config.toml
n_layer = 21
n_head = 2
d_mlp = 256
norm_place = "pre"
rope_base = 10000.0
qk_norm = false
attn_scale = 0.177
init_std_qkv = 0.0625
init_std_down = 0.00963
lr = 0.00792
lr_mult_o = 1.5
beta1 = 0.93
schedule = "wsd"
doc_mask = true
steps = 6563
Each number is 500 + 25 x the weight over the matrix's rms, rounded and kept within 0 to 999. Layers, rows and columns count from 0. Numbers have three digits each.

# layer 16 MLP down (transposed), 256x64, rms 0.0764, rows 124-173, columns 0-63
545480479495510477546487544470487482495510515500497533506490506461502520502508474494505525495483456486487527488477467476480501458519460466502564525524502483498482512543520509485528527508526486
508473533510495527508532469485457486452489541481498491481519483495525492487483513504561465490517493528509492456544516503510515508505504492485500525524490550489492537469436472495489473484512526
510507531485466508519475543522515491524503497465540557489474485560497462486524512482466544456483461493499485485497517526522511487515518470507512479536505420483509513508484506532493513491461527
509502469459481527505482517491520499505512502459517498460442522474537480486494513487486479496536496472523527505523501473514504529529527528497548529542536486464499536479515470466495501473471475
502484483496539533541440533482478504521488468543455524503496464497500492521477511484509543505506448461537469499501478454503515484471528521493501481498534475501472532501532505522522527518473524
484477478529494496449514557478521513523474461526499491496477498507490528470495440482521548532510462508481511488508495490487479486545496472544510556475492516563509509512522455499440517481490531
487516517523502496486515488470539485502486495519512458531503504507523494479523542529480522510495442465515494451485536533543496511490464517513514498547471461507453507484520524510525503440487503
535515491484522497465511531514509488487518468510529499478518518529494490438525486501469491505502536527445506553506505503475507447502482475510522517519524481505516501494520497499477506482461496
440489539486529442515501520422524484507487497514527504461512522513523527477465539482497538520428494493539505496511530476509507512520504503511527515474527515473469503463506506514502458468447558
523482484476519488498509534514509532467471518509499495479431454459504509493550508473550523475478471479484538482547468513514458493491534515540482549481530501519512514505455511542493450527556445
518490478537526515461510519518489496478499494465467505469529500518527540456444519495496453503539483516476538510498497503530520512541514529489495454513498464507522489496517455520484491480474509
517518501476497496522464549532507488472489504486491513470460521495491509502513505460488514503461524473477493430505536471496515488495501502510507484482533540503486534505475532564456482496555486
502449487535500479511440464517547504529460477483487506518507549501517524497470492513560517525392513490497492533495531475500520513533478532504504522494488524479476521542469513459483467519492472
536510531498429508502506497543517503485452506513532510466502539508469500509497533502549503536438462445517495525494486530487512462521507505497488480505497495516492501464448510509498525462495519
542505441529525506514501497453487488546456502548429571496488544513490494506514521497547517497471515497529464484508518490475488491477520497473475528468497502533493481451488490498478508469549492
514492509530498493508494481522527475463499447502496522503498523491491479502497538534497536485588479486495552485471478499528522516511528473457505527474528497503481461533490444469487478515521476
475524499540486517516476476500504505530482463505509509535478493495475491503557549516514480524520486466492439519494522510483493489511513498476490493457492519466548501501467482498515486491561516
501495539485465503491576502485477486495493483520448537501496474480506524498524524529523515489544464474524502496526498499479495481516524482460475497503521500507494474515475490496531443474521545
500496476442518461498482479491532510486474501550513495480470533453513501510516447522506510507458471479480514492565525461495511499533552503498479492500515531511512502490517550521467487530474496
467479507499491505536503461523453514488501521522499524501493505478530523495505475515504473496504512483518460518527504448488519500493546501510529492532512504475531490493497497507492475489467484
484528518508478500528482460502511500507501526480507496501458506507466510496493499521519528438498518491497499502532493534492542498494490539501478493550463476536469493497478461536507522489477515
508475483482529479496543521484451512480497475503527526508532448478452509523528500514486493492529526466500515488461509494517498528489494487480495515533489518513493452526548478502512545483481545
497519493483523496515503483488488510536528458525494491495500491495502494488481515492521500542558518505522526509517487478464426480512515526518513493458488515530514463522528473472467482507483508
527497492488465494532543494479504474475498468533492542464503495504518459511534477504480489467491508468524499499541461553501487497499494507501486486477565510499473505478523507492511504540493507
504467470483521511497513508485475469470490482536504493502474552484514495529483495484520523428567476503515452472474482510514518497480479531511498480512495544500492513550517457493513527498506518
514463540504468506525546494561493489482489503514522505526510469540480510485499553508553474490499471465481512490490501507528493459461492510508471509506531456486467478478473480514457507499555521
510524463568499524522514517509460502525513523521485511483495521487490506490496413472448510495493476483524528502528486510482519462445484526504498528465510496493483503489451512534443498531563518
547495527456474461514431510450477520531491524502540485516498488486522505570507505521494477476529529510502518475489502486503497463510504470500509508516512503521539494479521468479469540485507488
486530507505483500526555477498483500492497479518482541470470507496478535495525486481494593516499495460502537510495457511495463484570497510554484493450484525452491478510492505528492525467507464
500541494496498481514498499531514471547505448455504478520484508502493502509534480509470490507534493531521443442486514479517516514528504530492499460501462511540498487490505520523504490504503507
483524469558513489476522508500538501487485543506437505508507525477463497510514469495473513515523497472493487535476464489544555537538458480464461499443513496517506470503493457500484546509541538
492470490465467467498547505533528521532463509449533456531496485475474499505499478488494498538499520500522470504494527519490504509477488511505509496504503504533476476482492524487532508501515545
493483516503465515514559498445518531463538499504500474535505496529496478466488487530496523492455469528569480504497497484464552507493468514545437472429508481504536500555443518500515503464473532
479474476484482481484455489464522466502486544495523530516478506465522480532551523506519463581499482486482471473531529526533502459487513475488512496476484488524484500539495514523522508529478531
523491526509526519533529516503469503497489521456498500509546494457512524473498510483525531487512503501463494438502511520476519489429472506487519517485496491489489496499547498503499524527487475
466480455500517490472494462522525472500517502504492522492533503518498500492537490523505472479538496497482487494471480534476478529523467524526507496482450533503473516493490509506507493522559472
472452503490506504481510534478500517521523459523425514556479496498542455470507521505473479476519531495480508506481510509544485519469499468518503498495528485506514511490509543492496462489542512
464477484486504505478490492506507492534504525544541500493516501483473467482511524532515495511557477460483524452498528494477465503515512503508490463485555513487465501528497516529492499527479498
502488527511503515514529493480479508505513472495490518440499525485484493518458523485498576524561510514489489510494470519497490515479471529502477477493465542467443523496490523507496500508505501
499491500541505506516521461510521541455514465490505455503521517515507529547480506497504465524467443478540493496476503449494460515498508462460510526471528546537515527505434479485524478511557511
507532491462479510492482470496518514462533451511481547513493504513519462505487481486467555507528530485531474490490494493460492470512504498500497522543501502525537483501468502506523511496508505
528493488535526500493468485482459536517476506528533480500441501485495509481534501509491542449476496499511523462501489477486533581519496514493472484518530511464518518509482498506503476484496508
511477476473516467469507434490503491517469482534512505515510507518517496516516542487493522556482482462435476496498515509503507504551515507492454528543509524504416575534496482501526463451473533
548528492466525497509518504513497527490493516484488478468511478510499517542462478476492475515453488517492487505535495531514477460515526516505473549510523523544463523503524458518469486468482494
447524508491522491485529487501502544468514467498458522485530508464507507489507523532528497542474490518523494524498514544463471517490508484511503460557494529468526505512470494531517474451492470
488498509520516499496522457500496498489534496557507498496532488508481488495528482486472460524437518462538484496483513552524485480504518464477511489506516484510478514522440490532487516521497521
513477503505472534551490466543484526488458459497452556523536459532505549460542444509538518521492470477484480525510511503482533494548487521482478527494482477492508540523498474495432472460550467
437482469465529487499537523526480508458514566512477540515508531540522475473516511490456504505520460503527493551480495462507498487489516468535524485486493485475509520512450486546478473507489506
479516514505493468473489515526449535519492493484499479467536476490490480500476544478487507514518499540503490564529514515485499496479520510484492517534502510485477502492477473534499483494517525
498534517475554534507522495500490505515488479504482501474510490473483461432495523505544485498515487509492538519494527477508504498533554492497491480506519470504528489480484442522462498490493476
# layer 16 MLP up, 256x64, rms 0.269, rows 125-174, columns 0-63
483534448473483480538492483511520507512504462506514480503535545553512507516538509482460483516502546458492509528502522501492479497505439481475506495487502476495487507530555491493462499503467475
514487516507503485519501497537504463483471512424518545521457486496453523526529520447504515530459498511473516538503510486516525482496481500471529514474522471521510480506507526521515480511457468
449488519488517508512499492498435473506480542540523510462509494483533476510453502526500514527487469497521492525531504486530507515530490499534507516498449475468512459502476508463515524444540506
512517509528504496434491491523486487519522534456514506534523515533534525514490514526465530525528540471492521483527484528491492492507494488509438452475520463460509478515471501455522497478490462
471545474486553503498510450506525467532472496478526506499470515449504538470484535489486471469479502507483493489534508545508506505493536480509517517535506484497485486503521515464501476500524548
513485481487499433473481544531483546484490526487523521479490501500517477503510466460494460507526543505535545502496476496479523483499509505506502482474470531519518551533473455461514482545509502
521515481488544492496533455514474501508468497493492517460508539504522498469547471523506509509457540465515506506503521493510503514511499470512459513474524502441493567484527508499516487506440512
469464469451544479482470495481523501481473514538493545471550461503482533505520524469504496536509505512491465504545504538503467523498496492493512478529494525476520505485516490499500507440489554
484483492492492518513505476552518464477493542514525520514530484561464483503466467474471490518500507546539501462479521481507487535508500483480494506486477514501521525500485505490436537457492521
481499476483491487501500503487518533523450523502525488526452509500484506543539460509508564502458504469478501468507491477482496490474511505503502546492492490468457518484512554523514536538494492
514502513485471494521495520489494470523465483496467490479493508487542551474469495518513503530493543511500537538542468482481492497520473533475550491494485480486483447514520488458539526492502502
433471511505496504543483535520498507474445505471503500477502470547512491542478505526516503520522495453479499501523490534523489480494523493463477528521476511524491552516500506542513506505446485
478519515509538491508481462494514460526492578460491522496491511458500526495500514496479504493463456528530505473489504504516493524488548482503509511503502489491511513465536547520440495526464449
481510493517569498511520499533528513465530485534564502465526470487507496495515452514502485461479472491495521478516487529533466459499501466478454515508539507452485544521502501509511465506457521
479494485520512484502484514524454480518493551504538515526469493524508486480486446485497454523506539484520507516495544508510464503509438516476501440449485519534547504492498488512512487504523540
469503511537512475522534489531510525516496461516526472471503476473469535492498488514497509517504542500473477453482539544516459507496508471501501515509500491440524505473516494533486501459528465
505553486479494501514503507495471501501509510511502555469522487481457469499500506473495445458476478507448517487521499520490503562485496484484477515516487509511516507524541537532542450467501533
473465474547486479519503479488477474545486514501460517533495468551494556544479536469527507474519517521487518530482474528474470490481487523502505529529492457468470463518501508461542473498505507
492486492507516496538505526512515518506520491518506479513484501527475504518479505457499488500504446556487497494504534538510484465507508499517471495455483490492454472534518471512495538465501539
477493464472525472499516481482456497486515480533512531470524510528492480467506514500518484528520494495484479502488570501468478515504501493481533506477491467511506519503526536494526510527458474
499505531502525467493540525467497537507506530488463517492478493541496453483492465513511486511478470544493484514496469554530520533528528507502487474500540473451504474509486488496504486531470503
485502531475503524521506506531486479508457541559494465500525499473489514505505530517478474456489505510459485554467504502532543500456513465490519499510499488506508519479490474501527470491521475
498522514494511475531476462517506489548489518498526501448469490485530478481476463516507507503509545489502521512530528503464503496488473543494507490545474490510483543504519495503505478495462510
506554493484480520506500531515506527510487499513488511456493476492496492481495515503529498576489471482486524478476509514517480518525521503493509498496488503477478471471491510491523484504504491
495458521517552502512491492470547480512462509490479496482457502495570479490478469542453468524477489522520489496514482524472527532537504502509519475480536505492505532491485537480483510503462515
511464432553508489493513533514476466535514521551462502522494466490495492505483501510494524553521481484470477492519533516484472472485528528453509537495486477516467514478450544488540523454509492
522550420512517513459540473516467484479486482505498538497487525477467487520487500499481521506486511540510432460544510484518504519482510527500504477496510484485491474495535509517519481510503511
550492468468484505479502474547509508517526502457504537500497530523522514561463497518520469483529523538491510513493475487521499446483504489460530463528496489495506498494451520449531457476470502
539494509497531517523468559537493501511474472497472496485509506514505438525535530528513489518500466506533507477470475510512495484504491514471520460476474494442496452537478522485503506543477493
510461532501486473506512508536519479472516475475522455475511473535507509489482460540532528490440508522527527528528555560446499488475536510490490475495505488548533513508497507488517450478465477
483527519465505478507497493465528532494521537526441518470489507496543491493498486497509499503527529535503510467473505470489455496522534511484489483495532490485545528502518513537480481480460455
528507508495559502508495490518456499487531509527444508492538476460458461488500459474524484539461504497491518479505489472479544490508517528466503476487492499495530564466486502524555473493496537
490465521498532498473481570463541510514477464511482494493491518526547539526501517482454513528489506517509501509529477520481494513465504496501507464521490473488455506483476459523465464528508510
525501479481537502478508503488488491520524530501546506489506530499519455439514491528474429516488511505502479504508502490494478434542508492496519475518478528476515476513501507519508509518494493
484534510524514502523517509476484534494490516504495463491489504465496520492482488494474548499492536480489471504447497473513543484515470541480518493516513455491529495467559529485550464511466485
516547513488515513488457522509506473518484473502514492487481520536530496516537484479451480518486512514470523512509471519523469515490528516549473501472513518514469483438487518458528469454510530
480511482513517446490509539511482521476504493535544479484532473462513516502506553484491498515488496515482496562524475520535489508465449487452520548494535524498466504495497470511532489491487530
525522519488482513508503463550510508479492510529501478470503522541494535540500492457470464539505481521520515494508505509521498486483489486489485520499542515501465536494502510469478476466470469
521487490539519527465527480511474497529491544487517520447476478517459525475467528556498528492506487511449505462501512467510444492511517475470495519488479500486485483454495555556498537523529513
473507501527541523466484479461514463514457498535488516502519496494534508488458512497489519490516541530445504441500512505519507476493544498511497522499517506470490499477502485505498504517495514
486479500480540484495545515497503480482473496473498523502549524520527453551460521494489507485485508500528499493466504463496506481496535478487527480506493470497511527517536506449520516442540534
477494441468480478512519542516522472488510494486502484464521478526463512518519531451494501542515511470484485474559501525495471471529479520465499494495490513494485532572502493512516523488454546
482546542492509464514512505530512482494516532510510511504504510509463562470513479488506458503489482505514505506480506483461514521470522506518533453513483523473500455470498516498502493484540482
537502493494504479503480528496495486506471560529503494501514490524511508498464504446510519507531512486484491523465504507505541488521539492477507513450504437496497472513490526484495485517489514
465550488470541506520507486483498486484462511489497527490499509497494529481477465481500505506452493483502545492508508440518543524495524474511531502502532507516482472485498471548516485538494499
505462491508543491537502524509477546491423426518512565507508481534510544503493496502474526479456519482496475527498488521494532511538519484497476505489500456447489513504468500499488516500510428
524512523519478504510517520506456558505471451487496454461500485539466517536529528528453495511443571492481492502489461530446462506497501517509487518527541494463500538538494475489505487518512479
527493493489500519505526511537502501465491530511517545519503497487504438550500516472498484516488514500519466502500468503522516522517488496472464541519483495499478491488517516451513490460515471
485490509497458485488512510520463513484513517508525497486517522513529477507521510500508497513485542499518484483518536496490504505512449522472475533450481533482452483475521530489530501540458500
486498519510521506495521485450500540465461510518530501515470474473552472538520471487474442504507499512475552472495516491502487498474511522484502486550490451482500526553474541512491465452539527